Part of a small language model's weights: vocabulary 8192.
Each number is 500 + 25 x the weight over its row's rms, rounded and kept within 0 to 999. Layers, rows and columns count from 0. Numbers have three digits each. The size before them is the row's rms in percent of the matrix's.

# layer 3 MLP down (transposed), 2560x640, rms 0.0547, rows 1101-1306, columns 32-63
099:521466498460543473529506500513496487486478479491485497503523501524461484489475449493491488486498
107:518523500500535518529500495483488452506505581531483518504510512493481513490497465505516504487484
095:506491481535493504519489534490520469527517492515517505511481487524497506498509513503479507492504
105:464497486539513527478504490496516479483506522483515476497534538513495565531475504500463509461499
090:454482500553545472498504546455539504562504513471486527489496467504500500545509524500492494480504
106:491488520510504498503538548485484460532523483481518481511499471520508551475539519415452506486435
095:500505434481491476495532498483475473481482491513464477507523516485488490482495507528500559463505
096:506489506508499492535548496517483537553522471511470496512504506514485492533516501501488494477536
109:521497498493457515480497485518485495511516523501465479508515533493492537479477513465498503511493
100:467499529484479500504544546477509521506527490504492494524512508515463514525504513491497523527488
102:467470461514506526499509480511490515479509475493500510456470520497490490468528527516496508495463
106:493515473507506511540527468537475469506495525490480488483522447499477486492499500516467519547490
103:505471511530498527479480489469521526521523489476544498489487488524457518482507495468501452488548
095:452551504518502472489496478475491513495515479476544506527475513518482506503476458493570500510511
104:479544493530509524490531541520500488434499489485482487511487487495489486476514518464498538497453
101:464538469497507507483483486495476509494482565504496467499515513526496467531517486511518486498493
096:497503480463532503494535480488479497516499485510514499501467478575472550496505481524479495497485
098:508470483516491499492503522530518491518483520499481503489495517509490526556513493476498459471550
099:478524535474499529460493537518571506487502515486504454485471533513502504502482497491512536515523
106:518486490508471515534524512505493509530498494533482501516481487504518501444513510500499532461478
098:492488548499509510451531530508508541482514477505463490532528495485507475508503451470474501502509
105:510486498523515512481530511481469532497443513549500522525518447470512460466504490502529481518457
095:472506497453500493470495498537469514484476489532504511459500484506470457461499528503522430493527
097:530487458472525561494480557549467516522527501487492510466503505513502476519518525501545467528528
098:509474506488506523448449486529470508460449544498496480521490469501516493508541519470484517491526
103:501534462481508491519473486483547515469479480490525521458488495501521496508516514505510451537511
097:495532494529502512476466446541510463473504509483463513516487525559506482484528473515496509522532
100:522458505508476515549456504495456524496477467518520539498463523524481506492543490503477497487450
096:506501482522491505514475523513544525500520537508455526511497499486501492494493511494484500527491
100:517457466534491495512487495510519500482502546517471507486472512500507501488527483471515538533479
095:465504470485513492549496481512511478517499479474460518425524510496460458512490510500523523523507
100:463475517490535533487462496484538502522478504504477463509518460488521529515512503465490523511461
104:484482485466475512457470488504506489518504505505457505460546467527509497558463458480473487476456
095:483525524457461531470532529490509516519537510469518525472496473507463503496457530535471525518511
106:519524463528502466510493446493483487512496494514506570532512498474497527533481480470500511479451
095:464498517511480496471504519512517547500524453525484528470498557508496501491522445514442508501474
099:528500520539459480494550424488484460487444548540450513489541494490528507489435480523481514458547
111:508564488529480534510512503466474480456508519478520551557473458521493473479539518513505469495484
099:496514526551467512468513484532489474526487510509492528524531494483521513492480486521473506471520
099:521526547519509494538499550462528562526482475533474489510477479521473473475498499492517498540500
102:519508523513508559484492489496459505532521487493505557517455475481472512483485487521548492506454
094:495512510509480525505476530500499522495515527443484508515497508515497486479510478534486522480490
103:488471519464479540499497501537510509518482490505476510487492480510477499500441486492524509519488
089:498512471533509500508481508493484466473520470517511527515496507514502487554449453515527443518499
096:487449530471525476510456509480537503503530506508523520481471489506451498516501474478481495516498
101:477515524520521533530496528502509528545526445474519438475520499534474516471531527499457566516494
103:542474537462471500514517525505531524484522421500539510488521522469503441531495517470492488503503
102:542490493495473504515500504521479533495497482506492499477500492529464490471519478499489479520507
099:507507469505490489500491529501460520521545492488507583538525534491496520521503472518525501495502
097:488482488560517467512495510509466512493527545476479482495493477500502514496473528442491516552484
089:519508504517500488523516511506513488461465507498538497514489539478506510519507459511559487425476
102:537547480457509489494478508505500499516465503492537477557469546447504477496508516492491491510491
102:509497499500465510528487456527492473524495501507544492492522530501521506545496471492477504445484
102:456464491455500500495554488455530518493487464493508460524479556461476546527487502512494473498460
108:476511525537543473524500507486488512496441443468514533497454497464458501521518528488508507501521
105:529517459519531477502463519514529515503496538489498490543535490498507510504493505500518512462500
105:528528511497450487501508486520499513501504487468506533513445467506517495506486508491552524468525
098:470508474492532538513486531464485515505532512483513512448433524486489488509447526505518559519477
097:502509520504508511512485498541496503495487501507489523497494512483477490543508462473536501505487
104:499462483484519502472486494519490493502467495510519507503454487467470547516497488500479501527539
106:505480478485462448535464507499501487548501532507503438548490486478524495521511544482534481475495
090:479496505523542539493508521496492494537513490488543523569473507466493529489496471535545518517484
095:489498520504492524488470491448480497470483531530490479523493532468508499495479485466550475542526
097:512502506503516467526485504510465500466526462458505511533515511545554493505523467506469494464468
100:505554530567503512458512516498502494497480463454517488502523433508497555569487543473489486555513
095:513512457547499483557496528510515529508511566539502490539499467502473502451516524538506437507492
092:506455499472504531489515512466501533534478485487479494512499457495485491470513524447541516514530
081:514517489516488469528498533504476440529525530466503461505460497502527510502459503503492524461484
100:466485506467464504445468527475490492453513526485486500511550547466508491494477453497515525475479
100:498511482465458536470527454505516479517461490492505560504467502527491500533541477488506494501500
111:529491466491486485458501508501470491507489522475464508466545508477550492544434487453524470463508
104:511460544499482479459501535472513463488529516460459451489483518453474516518429489516527496519485
110:490542501492519496507522512495516536520516473495453498494462460527476467497461541496528501505453
095:497402479536528547443480510462502454478510444474492510497541495486495508496477512517516537517475
093:505491491503489541508537504511490483503455467464485503506499495521489532468526460497504523462514
098:535439484522505543510546540522553510526541492500536531475511539461505498459502464504478497480491
098:467504533492504468507549509499545481486517556513501510524522491464506481493467515530477479496546
101:515498483479478531515459475466482510472495492510489544503523498480513547483502491493475517502513
105:526548513511497508529489500486517466505487519509476488499508504523473505542470559515500496507518
101:501512486485504490542498472497488489504511478483521521462491476522512502568514544494522508488452
096:452488492506502513503490508489547512474522466510535524491516495478496508533497529483532497499540
103:493473466495509496527469499523478503557519502499506508475486520514522469519534489517496526533472
079:487536486492476454476491485522484517527517497479489534449482481514516494503473529483467528457546
098:491467486474462472484479484486489469519469519474513488462526535499516488510510487529524483506504
096:496462504516477454515483522483506507505537479512502493515535560502492515547474517526536511526543
105:555530469514546505485528486508499485485514522494517463512527500496495428524466509502503534529489
104:508540475496478484495514518529551454494513472481496491514535543518506511489459492522443510507525
103:513486540494510472454501484492473525536495500483449479491518514542534504521480488477468478478519
098:501501547505531484484539493474501497519544472547514467435528514485501506535547477496498484516519
097:453481482509480498487529498478499513506555493471554566462540512495506539482577498547484459521514
093:509472482449519519517501494504527453491513437528526497509540444498545492508519475504498512472516
092:481454476463530499479449519454534460550489508487514526498477477467482471469543470478474532503491
102:542473528490525452493491525502514520529493495518501464503489521564487452482476519492514510520489
104:498523510475517529535508492503519476509528495522509521455520457536514515495491491524440522493483
093:494509478483518529499491495476501545513508504481527498493503503470470471552491477501531524444499
092:470473461490494471536526502506487486534539508517512462499466460508525508522513554539510517474477
094:551503509492547466509499503458486510547515480461471535489490533521454484493525505538534463513492
104:507521535453486505444517517502482546480505568437495526489521510480486440486463510475522491466490
095:529489465498486554532497502539524480505541520519494544495506457479501492476533434487531535473534
090:542494519460555513474512487494537477465536496504534513476482500534517525474522515501477456554489
097:537531499476470468513491459452508504486503509505510529515524494493491526499453492508498502495500
097:448507525500528520527472505535514496514512491520485525497483468557471508542479482526489476519458
102:463527459498505493524482485475491472446484444498470500484491478506554476497538493480514557482503
109:549478484492508486508473469513499485495505486460489468469525510514514527457479497454508539463480
090:500470448492477506556546503483543513416510519525521502557513492494503464537488484490463449483532
097:512508473476506480536516512497549493540515478534502506532487507470485504482475503486467507496475
095:501494519500490501517459462507487521537517472510495469458503492528518509506516486478470458555493
099:501523528474472524491483520462492463443475498514475528490499537536468479538504454499553523458481
103:482508491494498481472513508475474508501506522487497499462531530493464465574502556509513490492494
097:495504489494510513496516486507534502475520467514472543510531475490482523491489490491475533495493
094:501522542483482507549527505455518519458528450541518493518489517549491466517494476561501470481473
093:472473518489499489505529491503482517530525474479500449484506532527513484512513510504511473508507
104:512497449469476468500488526510478487562527525451495489456476507472534484499520531494490487528499
103:466481489502456528439496488485482447475517479485480448525504511564513488518464482478473494487524
093:498536482482475482509518483500514486482540528514506518482516475513481466556522485523458518481498
104:507470476469479525524488513458490514482519493474509536486485500515533454505480508497496491518463
090:506496538516492435588484536445497473492485512511488479521484524525516508522497543486501519517491
106:543523553515504504514511497462478514503504500505544528519510516528546486472555504507510493509443
100:513533488525468490479535502541499487462483510537525496502507536508514447484476478522510519463497
093:490477488510496512485494461469525476493540515485525522507469497511474466499504501517499503495511
102:491502501526505499451520512465476477479529533506498541519516476518486598511500512519513546498502
099:483512507480470536489490537446524489474498489548525509482453478547469510488532482484495490507501
097:495487532511511516510496527474511475517526560473468490523492470490508538484515514496484493527507
105:497515503477469546493537499489479493526490512470493544481494470495511529496456521459523519507464
101:474492494477507513564516458487490501494533468487466493472458518512551488490530524457496501530451
096:523469511486516537498508470545477513474508496480524513569460464550510468527525501502514500454472
111:506457485486515477511470514510488503502494497504492483471505522487515475525527519503508491513490
091:469466504470482515512454499537508521480508511534492494516524478502545524483492505506511524523502
094:502503530513509523444483468513502521454496527503483512499485502517479535492515470501507459487469
102:501484508480491524486500515471460499500533536518528509528521498478515477511512464497518477539495
093:501502505490531520501497542474451510555492448510527480491497521483496485504500509471500516505519
088:510481495512496491537516540468451516489520503461464476523517511525559487508514534473501536500448
090:489467481497515503485489484526498491507517508495499521486524528470496563490489494497514510512521
096:478464518529487510489534507523529521511522470448493548501534480472469521532488512491492526500444
093:515505507457502456471497482483501491441558503516526480511482504506485462504494521442464487479453
116:537470507515498492513512469493484498524531520561476479509514501495499546459532504497494500499545
095:478474504523502506515525483472473484476469506457505486492510513504475496508491512544525473498482
099:547456509467494496474528522507498449502454499523496538479530467478540513548537514481463552468505
098:508515506489481505477509500504472506509486481491562498485473460496527455503524530535524493531499
094:524484539434488501501489508483496464468494543459474462507513438516500521503507485496507466505504
096:510488489517521484493464486526513548454476454522470490516456460513491541509526467558497496506519
095:515482477474509485507507532488477483493508489481474521492502512490518508439509498477486471531483
099:499513471556493496538423475494519482465490530490514475555512490474497463473475500516481483486492
098:529496531502559502512503519466532503495495509493518520516552467525456518518450479539478509468525
099:552523528504507539544471453473543490529505450486529508475501505494526452498518473515461501509516
095:513497532467518513537437470469487540517473516497518495486489513499490561516489506538459501517516
103:503500525521436521502556498540492467527484489491457566449482520464484500477455495445503517491504
091:495486506571507486490541471458487489566521528517475452476498523515484521543480512498490517533430
093:495476567505485481511477504497519551485521503549534472507459487489510469553495514512524490509498
094:514448463478494511432507554521500480479505538476479484501519501481483437529502469519492538490548
094:531513465492474508508528491479499479537456508486472519473508486505505445535515497507480488484480
099:507477496527513487492540544526493509481468509523500541561471538461506547495447508491528477519492
096:506488489491523515528457505502487508515464496504530502525501450453482523530525493512460514488512
104:485499521458478504480520490492469525477461523499548506522482482475473494482546475476504482459475
104:535569541464482477533498520493504522444541495524516514433492471528485532537469482486494469535454
102:494524510536508518562505490546538497505497524465505571569489517483479493534531467464485486473527
095:485533531525440516519508452547499539515517509510490517515479457501483576470516434532468505485474
100:502458477517484513508462505507508496494490502458508515489471524492519490503425487502487477479514
104:496499479521509520501493484508543458507541494469479507521511511503526463508484510506529480543538
103:531483532541539481501483510518544521558509502513493516500476542519499463509453494551478481493525
097:498502488536485504480522476494509469508485505512526478496489514475495514495517495504502515503502
104:567563474491514518498537482466511487468480512507472495482525539531537485494530482456510539490441
097:513538499479516495499517483507512459478509513500484484495500469462507484524483508536529513515498
093:516497508537562554506495484498507483500495494523478503519505542499491476519465516506498516521493
108:502516457475517485526483490541535506482484482490522482450493476521481473505519524515485494438520
094:487547499448473500502508533502570527482503513516513540516519500472495453503499492486512501454514
105:481471531438531482508484496487475517491464491485492477483478536506522493488477526529527541481471
105:458502467449473506525491504552493500505514470538467513478498517482514508467546497475535478495481
099:456534477549523526479497495504502499467499544484552518544505488518540493474508490504529503490464
106:488472523535483496479499493510478498481493551516517469472464504533503498472470485481496485512445
104:517528535495497478539522533546450506516528479487511465519498533477486499457509510500503467505477
099:515480504466458466518531501490523473495483488505510477509507471423519533487473513505480492469502
099:493481509500499527497508522504510475495529485514523491481507470492490488478472460504514488476481
094:519484543477464516472521519501501498499521523485505497496524483566464509492459535479501500453516
103:509477480545491494474522520474530516512495511478497470507490465495488522535503482483551476504497
106:469469470519529476516519508509495461518485493495468486505517483496494486508438528458510456454482
123:503548479487503538529494482555490484549472506462447485538508475526484521510457489450467511514470
107:537502511466526512481503521451480512510547470481486498473444509524529521523542544506512490485505
098:546518553493506496506474487513507500462516497498497478508493515549479534481509499507536468502499
104:489513501497489537499491500493500458497497476475438476538457491528519511491540490501497494513508
086:508530508455482524487518506494479507514494474502483517493511501477503445519526510498507497497536
110:464504481509492476509464489475474510493507476540529535555517490484505488478475446508449537500524
090:513510525499495492494502519499498502450527519554462508436485497522511517504441502486531467452515
099:492474479477504509543478500529460536531523492496532522454494493490489511543490553510515549502470
096:540495515487507528502490500469466493490492484533501475479478529533472543506500491481490465545485
109:502538528485523519450509491538510508489480511533492512501496493524492517507500475491511550477465
103:456528517465465493472518505490456488478511516524518544524497549521485523546498502549481526471498
094:476499467482474458496475499460495524497449515510482518521506488524520530509484479499514514528548
099:503520508468514503482540525517496439528517491518491537479504529534486500510486503519486538531482
101:505541524527526469494448533460507484509521518478448465532494519459498488489473484520444534501497
106:498530465487504486533512517520488501443458505511517481445513560467483478552506515548483524455467
105:546469498477488450510494492507495522518501479524459475510479497510508502487485508514509556483478
100:519517477491474496505501484468512502515508534482488516504478490493502502489527516484524513489477
107:482494507507486496510501517526507442501513524483543496504519504475491524500494488516487467482497
098:557510458509558467489495497545518501520486480509469532486523487466547533508529512545438534525535
095:512467532521481533494487483546496506479487520513502477524511481538484505483514489474543522492508
098:510510454525504480532482496493497554498462494483457558558496466503475526509500536466496462451501
098:456518487511439498511509483482485498501519488502472517497510471485519487524511510492543527473495
107:530463471476486563537473495544521505501519493516486507496463487508499464511508481503528495451524
093:496464488526457507467491497484466496509530539496529484501520488542513540480446483506462528513534
096:519520451477529490489515479506523497501485527496445538519478537485478506501525529489481531500503
108:484506487461520500495516498499456561508507462502467474517512504475467510454447487489520486541492
103:489458485490506512527436523492488495515506490467505548493524503500507487510506558526520489519465
098:516538479457517469483513502497494509482493527500493507452520514490521486482509507485487562520512
095:540472515493449481471528533461472463472488519516502508470487527529501528518484528536467517517450
110:496497468505477478489483562520533470543523489508502488524476496484462481514490527474486513505499
# layer 3 MLP up, 2560x640, rms 0.0567, rows 1102-1306, columns 32-63
106:443505464516513475481509519477442508537518526532512533502482489502489468465523490530481475517507
097:481511485515488531550501483483538446574492528485548473506502499476463502443521471575543456497464
107:507486505501506488514534476542550478493497500573490471481554495517465497470458533500462550484507
094:526493447496500493482479492538515509473488448529500511501481530451542483443493533536488519521461
106:490484496466467474476514490518495478488480506507504468456513444501499469513491513472502473486472
089:466496460478497474504532470454487457481472507505511462508557493472502499473546494493474543468484
096:516477503517494514511545497502489526503497480512483539538496520505512509544478497524509493455489
108:470495478494512504489506462529511513518496494479431529443494458475541483477499458555513534466543
099:485553514500454478498477517482491479530492528495470514523512487478462478520504520470507501511500
093:496516507531520483501486513492467531538469472501488467513511508490481490505538522496505511512530
099:492505517467460455534524503516481463510493504491507498490535533518451514445490498464512565460515
100:508502532488473444502504473527522480533468491520484516511506531484485523474505495498507486464511
097:465481461476518478472493479507544477507489420513475494501522500519484482521485503501464482516498
096:500477478515464502490498533513494521458559495479503481523503552489493483456500472515480500449510
105:465540484508477558512493543474497500521480520538465472489473508528508519510505503483494535508512
098:458470485457437519507499527517516507487540530487493501503485518487491512509544453496493537497475
096:511455437496499455484506481536485506490547470486479537493472465486487484509453509488480534480537
104:531491453550515486488481491482494498500493528508493497489518475483530512533559527447507474535504
107:487544479467453529497538509479489530518471502545468492497484483487501501516487530499553494465460
100:509492508519488487505503480543484492490511568456557516501459543524505499489502512525496500470535
106:511504492468530487480523553481492485489492493500487525505448502499505446462488517468497490488485
095:493531459492537471478493498530487511535472529490503541497522478493464444501499512477499529521518
097:475479524496463475452553546492471471496464512507531506543481422464497482513508507492559523510496
096:488504476537541523450493492474540478498527449482505521523494531491505469483460515475476528507450
098:498520493513447534524485516500495476526470502482501490517469472474515453487504506451505453540488
096:479486484492494495515492469521497505495486486519484518513459514520501515506490497532520474521488
098:488474487508480510521488500494460508527494446533525512513497514487450464526532470506485474523511
094:536525481510522498533517508526483510558487479504472502442526525453502524519496536492467463504489
099:496521538520548500522506512520516512471498479451537494502521489523507515525533454519492505439519
094:505509502489505502535485491520508511500463476448482470563502513520500476528499475447508535486519
099:514535487487517474493469505519523511532499507470461483528545474482539501493506498479478502490474
097:513499446476477507490468504479485492499516493530475456477519422533487476501500488481470504484462
098:486537457451445502524492535469544500493496505485515491479499503516492487516425527521464506516525
099:492510491497520500495525503525511506538508498486499526517472505502552463520501489494523531515499
099:546500518514531520557478518520493483504489521504494480529509490535523498461479534453536492479483
098:496485496492546550537522482493504498497464492499492462540478519553547489507477488502496496476490
107:482526504522478500501530485473470486491525505487510512518508510491498476458486515529484502501449
101:514521476472526491535470469500525563481490492535497504468486470496477492525507482497525524497510
100:519488488502512486492497492463465497498506487503528473520503466495512477473473489546490504463473
105:461536482558503530485471512476492512526497536485521528473502517537490497513465465507542479506513
093:535532472548463522483484471405538518542492489502490496497489524571520487493502518488497479517503
103:493483501487516543505470512505500552504497486452484511469485519535514499505470460447507466511497
088:516488496510489497499461466447580512440466537472515478473518482517517510520504529472553533511510
097:507504518520519508504504519462524468574515448537502497507471496528517520494507513488549561504469
103:492537512478513513510551509494531496510522535468511486507490503472495525514508493486489524514504
102:491500518487492519533459486517510471449495508480561495525499516480528495520504512487492474506502
096:492521493486515430527488471509470501516503481509489492475519527475491473494520518469464503495557
097:533547476521457480537504507491516464497514509507540543508466493492509462503523534540532511507519
092:543493511504526474494514492475506501497458532514488488502486469481467508486524474461510522517495
092:540480502485497506498481486515525513514496444508525507540496492473458510487510465520569518478521
102:508468494456519522549484521517494500492461468537489466507485520554502514540497523489502522473510
102:534493492538490491492473489498509518520477488491483518500504516520509496480518520523492524544501
103:509499475455520482525465529465512485513493498492489540552466544501473540519533503495502439529462
102:497541470516496519473518539514550571483445439434485488490509528533495509491552510516465532483516
106:424512524463479500535493504515469513471500486487466505481466512521500496474509490527524467517510
101:485540561517464512533492510495535505527454530486525523512499502534477467542439508475489544492497
098:518516484487487477500510514524517506522529460502495483501532459498491499501481510482504496494502
108:519508478510526506510497507512499516501500483509528514515483519502509482530534499483467493531507
102:529475486505537473463482488510484503472473469504481497527528536503510533488506483486516540513497
095:521533491487503457512512539506505477482497453553517461549476465491482554515479505488535504504530
093:481529512531524532488459488475501502507483538479537523535484476501510512444511512525546507517511
101:520522501496544483516512527510490524480496502465489528527518466540498538478543474555478482487502
098:521525479531512491532464464469470521498491464475497487507548497529509476482508487495509492497494
103:493529490550529535515512472497465515464471495507473453479510462489514491517494490487549509480503
095:560543469493530490522523505490549486521482503544486472496496520484492518505508516547535480526490
091:475492459516529527491510502471503499502461521506482476523536487492499485518455474497513468479474
081:513510473522521466512487540504485444522557533495481469500459492502520463516436506536485495462517
100:471524469489490477494497478537509497498520507491499513498510498468515461530540510490519495516510
101:529512449516489509502501494480516459494499454519453493544464521495503491519509486510498506509520
105:515493469500463495454492488476471465533488541484485499470536483483564508510480517475542464488488
102:536483525511510522466500495524513464523481485489473522469528535476451544469467488522562487509507
103:519541506494482522475497488493514483521461523519496492511480481493492498532489543531480497529518
091:492472495515519492479453514500493467497499459481517492462517475504487536577462496532537461502489
095:523520481505468530528518497534474532517508455521494501528466503500478538461530457471495478465520
100:487471489513487513492525507489532512545518477472522487488525485485510519468497487508533501507498
095:516514545512528482515505462494556471473505520522514455526486503505518478505516483548513497534423
100:530431490499469511513490549441472474494528515486452492533509511494490495447492503506488523480519
097:497469500509487513511477508447495462492490545496500503529560512536479543514442534528500523450489
097:483512475520475508526500483487497443533516494536512487460507467482442524533501516521496522509465
094:498508457548515512522470567519522510454508508475495489475509500507513486525522531480501493535519
104:495464471477463519496490515502489481494502492447503489518458517538487482562477489447500523486480
074:497501489486478472481540472496490472488498513509496545491516514487513496555487543483500493409509
098:485522549525516470485551517505512499494522511548523476544506470518506537463506511489473480547522
102:513426523532482481512503492502523517505486492470538530486516537507498543493479512534515481497516
101:525509499536505529523525530496498493519475466472500541501492461492519487510508530505511524503498
100:488552473485462483519513471505497477496473495530488469521473539513506514493529501515532517473535
100:542487487492500511492506512472499471494464487445521480502488469463487495474511496485516528465482
095:464540450495507457531539517505509524521489492529469478536521526481435503509478519516509466503471
099:459520484519451487522538486536518442497471475493484539505557470503532527503509500471505500489534
099:511499495501484487497542527528474550482501520483483513501456564459456498511462529481533527514497
096:497516538524486506503532503514497507436505503482463443502476543512496538518505523489507452462465
105:505507503495494484526473508494513514504483498506473524522545512494492483530515495491476507503449
105:476520516440501506531549485535495499511486493550512459500491471485514517480470503494471523522493
109:494501485497519478519514492545529505547540479511488509509473510510491527493516506524477475552490
099:516514517503520523527481507500472530483470466483468505477532527476528487506526483483494518531517
099:510464490500470479515502525483542496530506516442547503489535474518486512519450540496489474487458
101:494518471464490537492527530508499492524507471504510513494500500505503500531537494469460527541446
098:502527508503489485525504490530509485550513470523468513440447590487481550469510514479491431497454
098:438505483483456469487482532499481508517483492521458472533517512482485471539494455519504524461489
099:535510517511504514471486489522508471488491469513501493494486453496443485529457548498481528506484
097:551503491559471527517512509522452486523473527508485519534485509506507482520465465482497519534514
097:482509475474520493495477513467496491454474500506487552515491525489456495514526509510520516507492
106:500529512515534501521496469564494552498516520453474480496482510514517547494499468484475496491500
090:492500492536476513545565493498494508484474464496481514551512524488531465547467516506489501500528
094:507497472524492524513537505507530483558524437549488510509476460440495516487529487520493522517523
100:526462517474464476454513496486491462505480549495500526507483495493488504552566475519543514442448
101:528498453508499485458478500500496474520516553494515472484522515507519526489490521516480504454517
104:489501512481519485503511500511488536484522489483507505515483519494507495476503501486539494498518
099:499471501517526517491458525492515486500497510481500490489488484473520561502526460486490484473451
097:514491478486483481485493501501442516519500529516472481456498502486534505477516503441537518492546
097:458493490523519511525502483461530538509509546481483502525468487465503517480482510497506462497485
105:509475508495485558527475504498461512528464484462515505504472512525485503489510487460485498541521
100:519480485474475495517486492458500469494513494467468461494524528487533506520457471513504509453523
097:484492497492487513500519496513497473513536466476513485509533519495504539523451533538498532493511
106:487477511473436528537516517524505477513484486497482532510483483477490525487519500473475489515471
092:509513551472491468537495512397519461504480482519506466542478522527504514526531509486476478505496
105:494485542473470482523458509528482541485499502461481516517508470463453452500495513500486520521491
099:501518501469427490505540488518480464488477487519544508492502517493512468477491514471509518486461
097:494487485541486486483483468501533465524502536509498514521477488490443475534483514524531510487527
096:492519466494449482460522467473491517455493507513502508492484514510478545503464472492507522487476
100:488511523505470507494486561433530520458499498536518459488502462549479529515465515471537468509438
095:514529492520457490526503504472510433468517503463452474520466477526531465474500488485551541502487
108:531517462509519492517488520490497513512496497483451494516513445469499482512477501491508490493513
099:504485461529470503518563440478492475509505530521504506505472538507517503489532510493532466537460
092:515507478488491528475507533525493511499492475504493515515489489524505495492490488508540488504515
110:474530449516503526500511544498526505519478496454476420486518532485551472524488500514509472504503
093:564515440507512489507499489536497508537547513471517487534529522543508519545426511482454448517462
093:513500478517503532507516482497480521464527541498480539517451468484508480516486486498501491492546
104:504500526524533534499534496501507473498484485447531474513526493515468491517520483496490505524534
095:490516510489538512500476527490515500503471472503527490527527485471527536476529500489497523474512
088:532477498500515494532509511452461490482534481474477486515493489530573459519527546503485532506466
084:474527539489497473540487496496451514476457486490490474522478501494491512535499540521503478477540
094:505458514555452504496515456506501518495509521456480549486516514503466468506483526471495511493488
092:496480501454521478486498493492492469498503532506491470520491479484505514550506502490511466491501
120:575478504478484495513507471469509494548488501536494480481541486515466531504526534488487478530522
095:498483483460530565501488457522522563510500536485473519530512479526489510526433494505489495488542
097:556455511474537487461529496489540453499458468502512499445523513510528480513490522489492492499519
098:476501477518499556473500513518497481500470466475476501487487514487512491494490486506519527476520
091:511512494445474465455536495497498461524472486487482450516543500521465545516480468497462456507510
099:502442467551479499484540469532508534516484481495456466510476498530485509508503493549483489507535
100:511513478576477547476472465502512515506502526492500475468479491481495529540453530508516511502505
100:486509479539475458532485484506507532488436509487497502515495545464546491489463507515511472527488
100:481518479511518493484464501491512516481479526498485524509476472529494483533487521533490514481480
102:510480472499536518526477503465532495467523479489523530502494497479527469427586508492524518502476
095:487507532532499478495561525485506504472486501478509503451484498524483478501492539495480465489499
102:531490503510514476519548518502515481487513489515451477494505506483516490535474477521518582459460
092:483516487547477509521542493484517466503508509505478492524459505498502513523462481449519486512481
094:509493496480543496502478473494487454532445447490523499439519561494509540467495494467530503490491
103:518490501543479489466514553536492514529498501505489489513489530484514503512497470498490546504524
098:477445533535482494499512513507447497512517464518535517543487506484529552504500539489507497515505
097:481502491468464544485524530503503497480509503506461502527444502505507486476517479517516544503467
098:540513477523466486491525484497492518478541499511496465485499521474500507497509496519475518529509
104:528507533506478479512499511520519522540459487534471527504501478521504480511549531501513505534504
108:542530557516477489533485478481519512487490474518477502453455473560496502537461501512476505552505
106:488544506468478536542557447509519497480489483473483493598499546504481509484480520516505539494459
095:554486508490505441515476483484465476478489524499487520505499509509528505497457493482521481535538
098:505520492516462532510471485529519518470464528488480516514473506508504482505469516523496444513462
105:519504560476488513509500449453510470499477508520521524474467511500496483513498505504505491512516
104:511478514498551482494446481521527495455505492483475454437519502484515508503430496552510476463526
098:502473491509484447501540490514501478517488477533475526488515484510502506485517470514517481481477
103:464521448497490497505481527476498458489482521525535466488485494507519494499530495504502460503443
099:485530490494499502518531492490474484512498489513535427489496499477496447542502499508552579497531
099:494446524475461453548534519478493531487537526491509518476514469483480488485557502505503475508490
107:548516508509515489527483516485514549521472472503474478516483497472514505515546459458505510506505
093:491491487454446458490479503509527520525537506502449518529493503527474517563506517475490505508528
098:545526522488522488485500470487464484479491499508475464530469520488554486526516532485521526491515
099:495513497495489526521527468512516507512493503494477490512512486511528485493509526474510494510530
099:529533530536493498459502469494498509504503499490479533554481488510510470554533445507501520500559
106:548486519525515513525484490469553506485472512530448443529486538478479510498489455483492541510470
103:515497487533524531498477548491518501474519543474530510534472518418520549555499484495495500527527
095:504523476496511511514456477540496522506503482471492524494495471507459494482489488520480512487473
095:510478486491456574487525483503531472474516476447488539493521527531488516489541535513534518497493
093:529492485490467483492493536465551489500522498505507506508525492487546546493521534495526535472521
107:467509515533433492522519497506497473478462503532517473514505464527473484523450510470522481447464
109:521479442512524496509510508535516474483500519516469487480471513504537493503473515517443443464459
110:543532455486464503494528547494498497526491542454505481528490490459473481495458525464518473503472
104:518508513508473475496524496504471473511492484482505517501473519493550471504510480491505536527464
100:494508474495523517455489511498525463511522524496458515523476485445525494567469465507530493495510
103:513473525465489541479495541477462492527516541460470471511480456512564496504466493492500496504479
090:503475496530485485512450518529498463456497537472511483505520496519497498518472480524524495505515
105:491500530549476496480468475483507470496507516515525501543481460516496506484467498476512510501507
090:526535505494488484516517485475509498490487526510485459503457498473531508533445545513476470507507
099:498471489491493533510523504536489494470474459485516500531488514543506529440487497486516497533474
098:520492490480510496490470473488473506519471440482478515483463525502522501499479456522490503525519
106:502500484478511498511493497534545480470495510519492501524500513503457490499495463500524529518477
099:502508512502506480503512503480506478497506502497485524491470480528514512456442561495518510511538
093:477495517491478505471506485493471467506496519556484463491504518488530529468477527534510542470521
100:499456473485451512556472494493513514519505540453496455484535519514510503504530513505462493457483
103:486509486563488470502496481473501549499508474497460502474519469491488524509515547513461515476497
098:492534481542475492516491495473529477451457509501525475486470529508507506520521531506522518467468
104:528522516466471475550530515546479531504509468526507453538454516484501478537492480473495512509454
096:542495473501514540484534479472491480456472496519504528532516500513467500488561502489509543491425
107:454487484533503557500497487495515507528484523442464511457503454496519505502486518486541506491535
098:516508488507478535483504514494482458496518472490509484469492546512497493511497538455493524508487
092:498487493480519499490511486530436496515483481534486510498479515486508551515471529489502485552540
093:496546548478539513491503483472512496514524495480495450467473497479510527535540501511513502504498
097:523487528468512478513455506505517565499469461504511476466503525485461480532474527518492530528467
101:535505529503533515545456511494533481513517520481483528525490491462487498524544503518518497503522
095:463441520518488468496498493498482478511497522491506551526513537520511529467475507481504496468528
111:489548523483490513476544446480474479508499455491484510466509494488481471520515509482482523489481
107:481492473472502485499508527521490510496455500524517522507472493470454471514498511488551504514524
106:503474526497481488539513519507506498461538501462514485477515460494512469514461571483542494530514
096:518549439501466469506513477528495483480494497511517490457495532523511486478498527504464524481471
094:448515466494540490509460452509527469522550482483477513507467478477471475505521497484515475455513
108:494499499482545460442508523489529482483515530450555479532538491519532516545510545485481525510470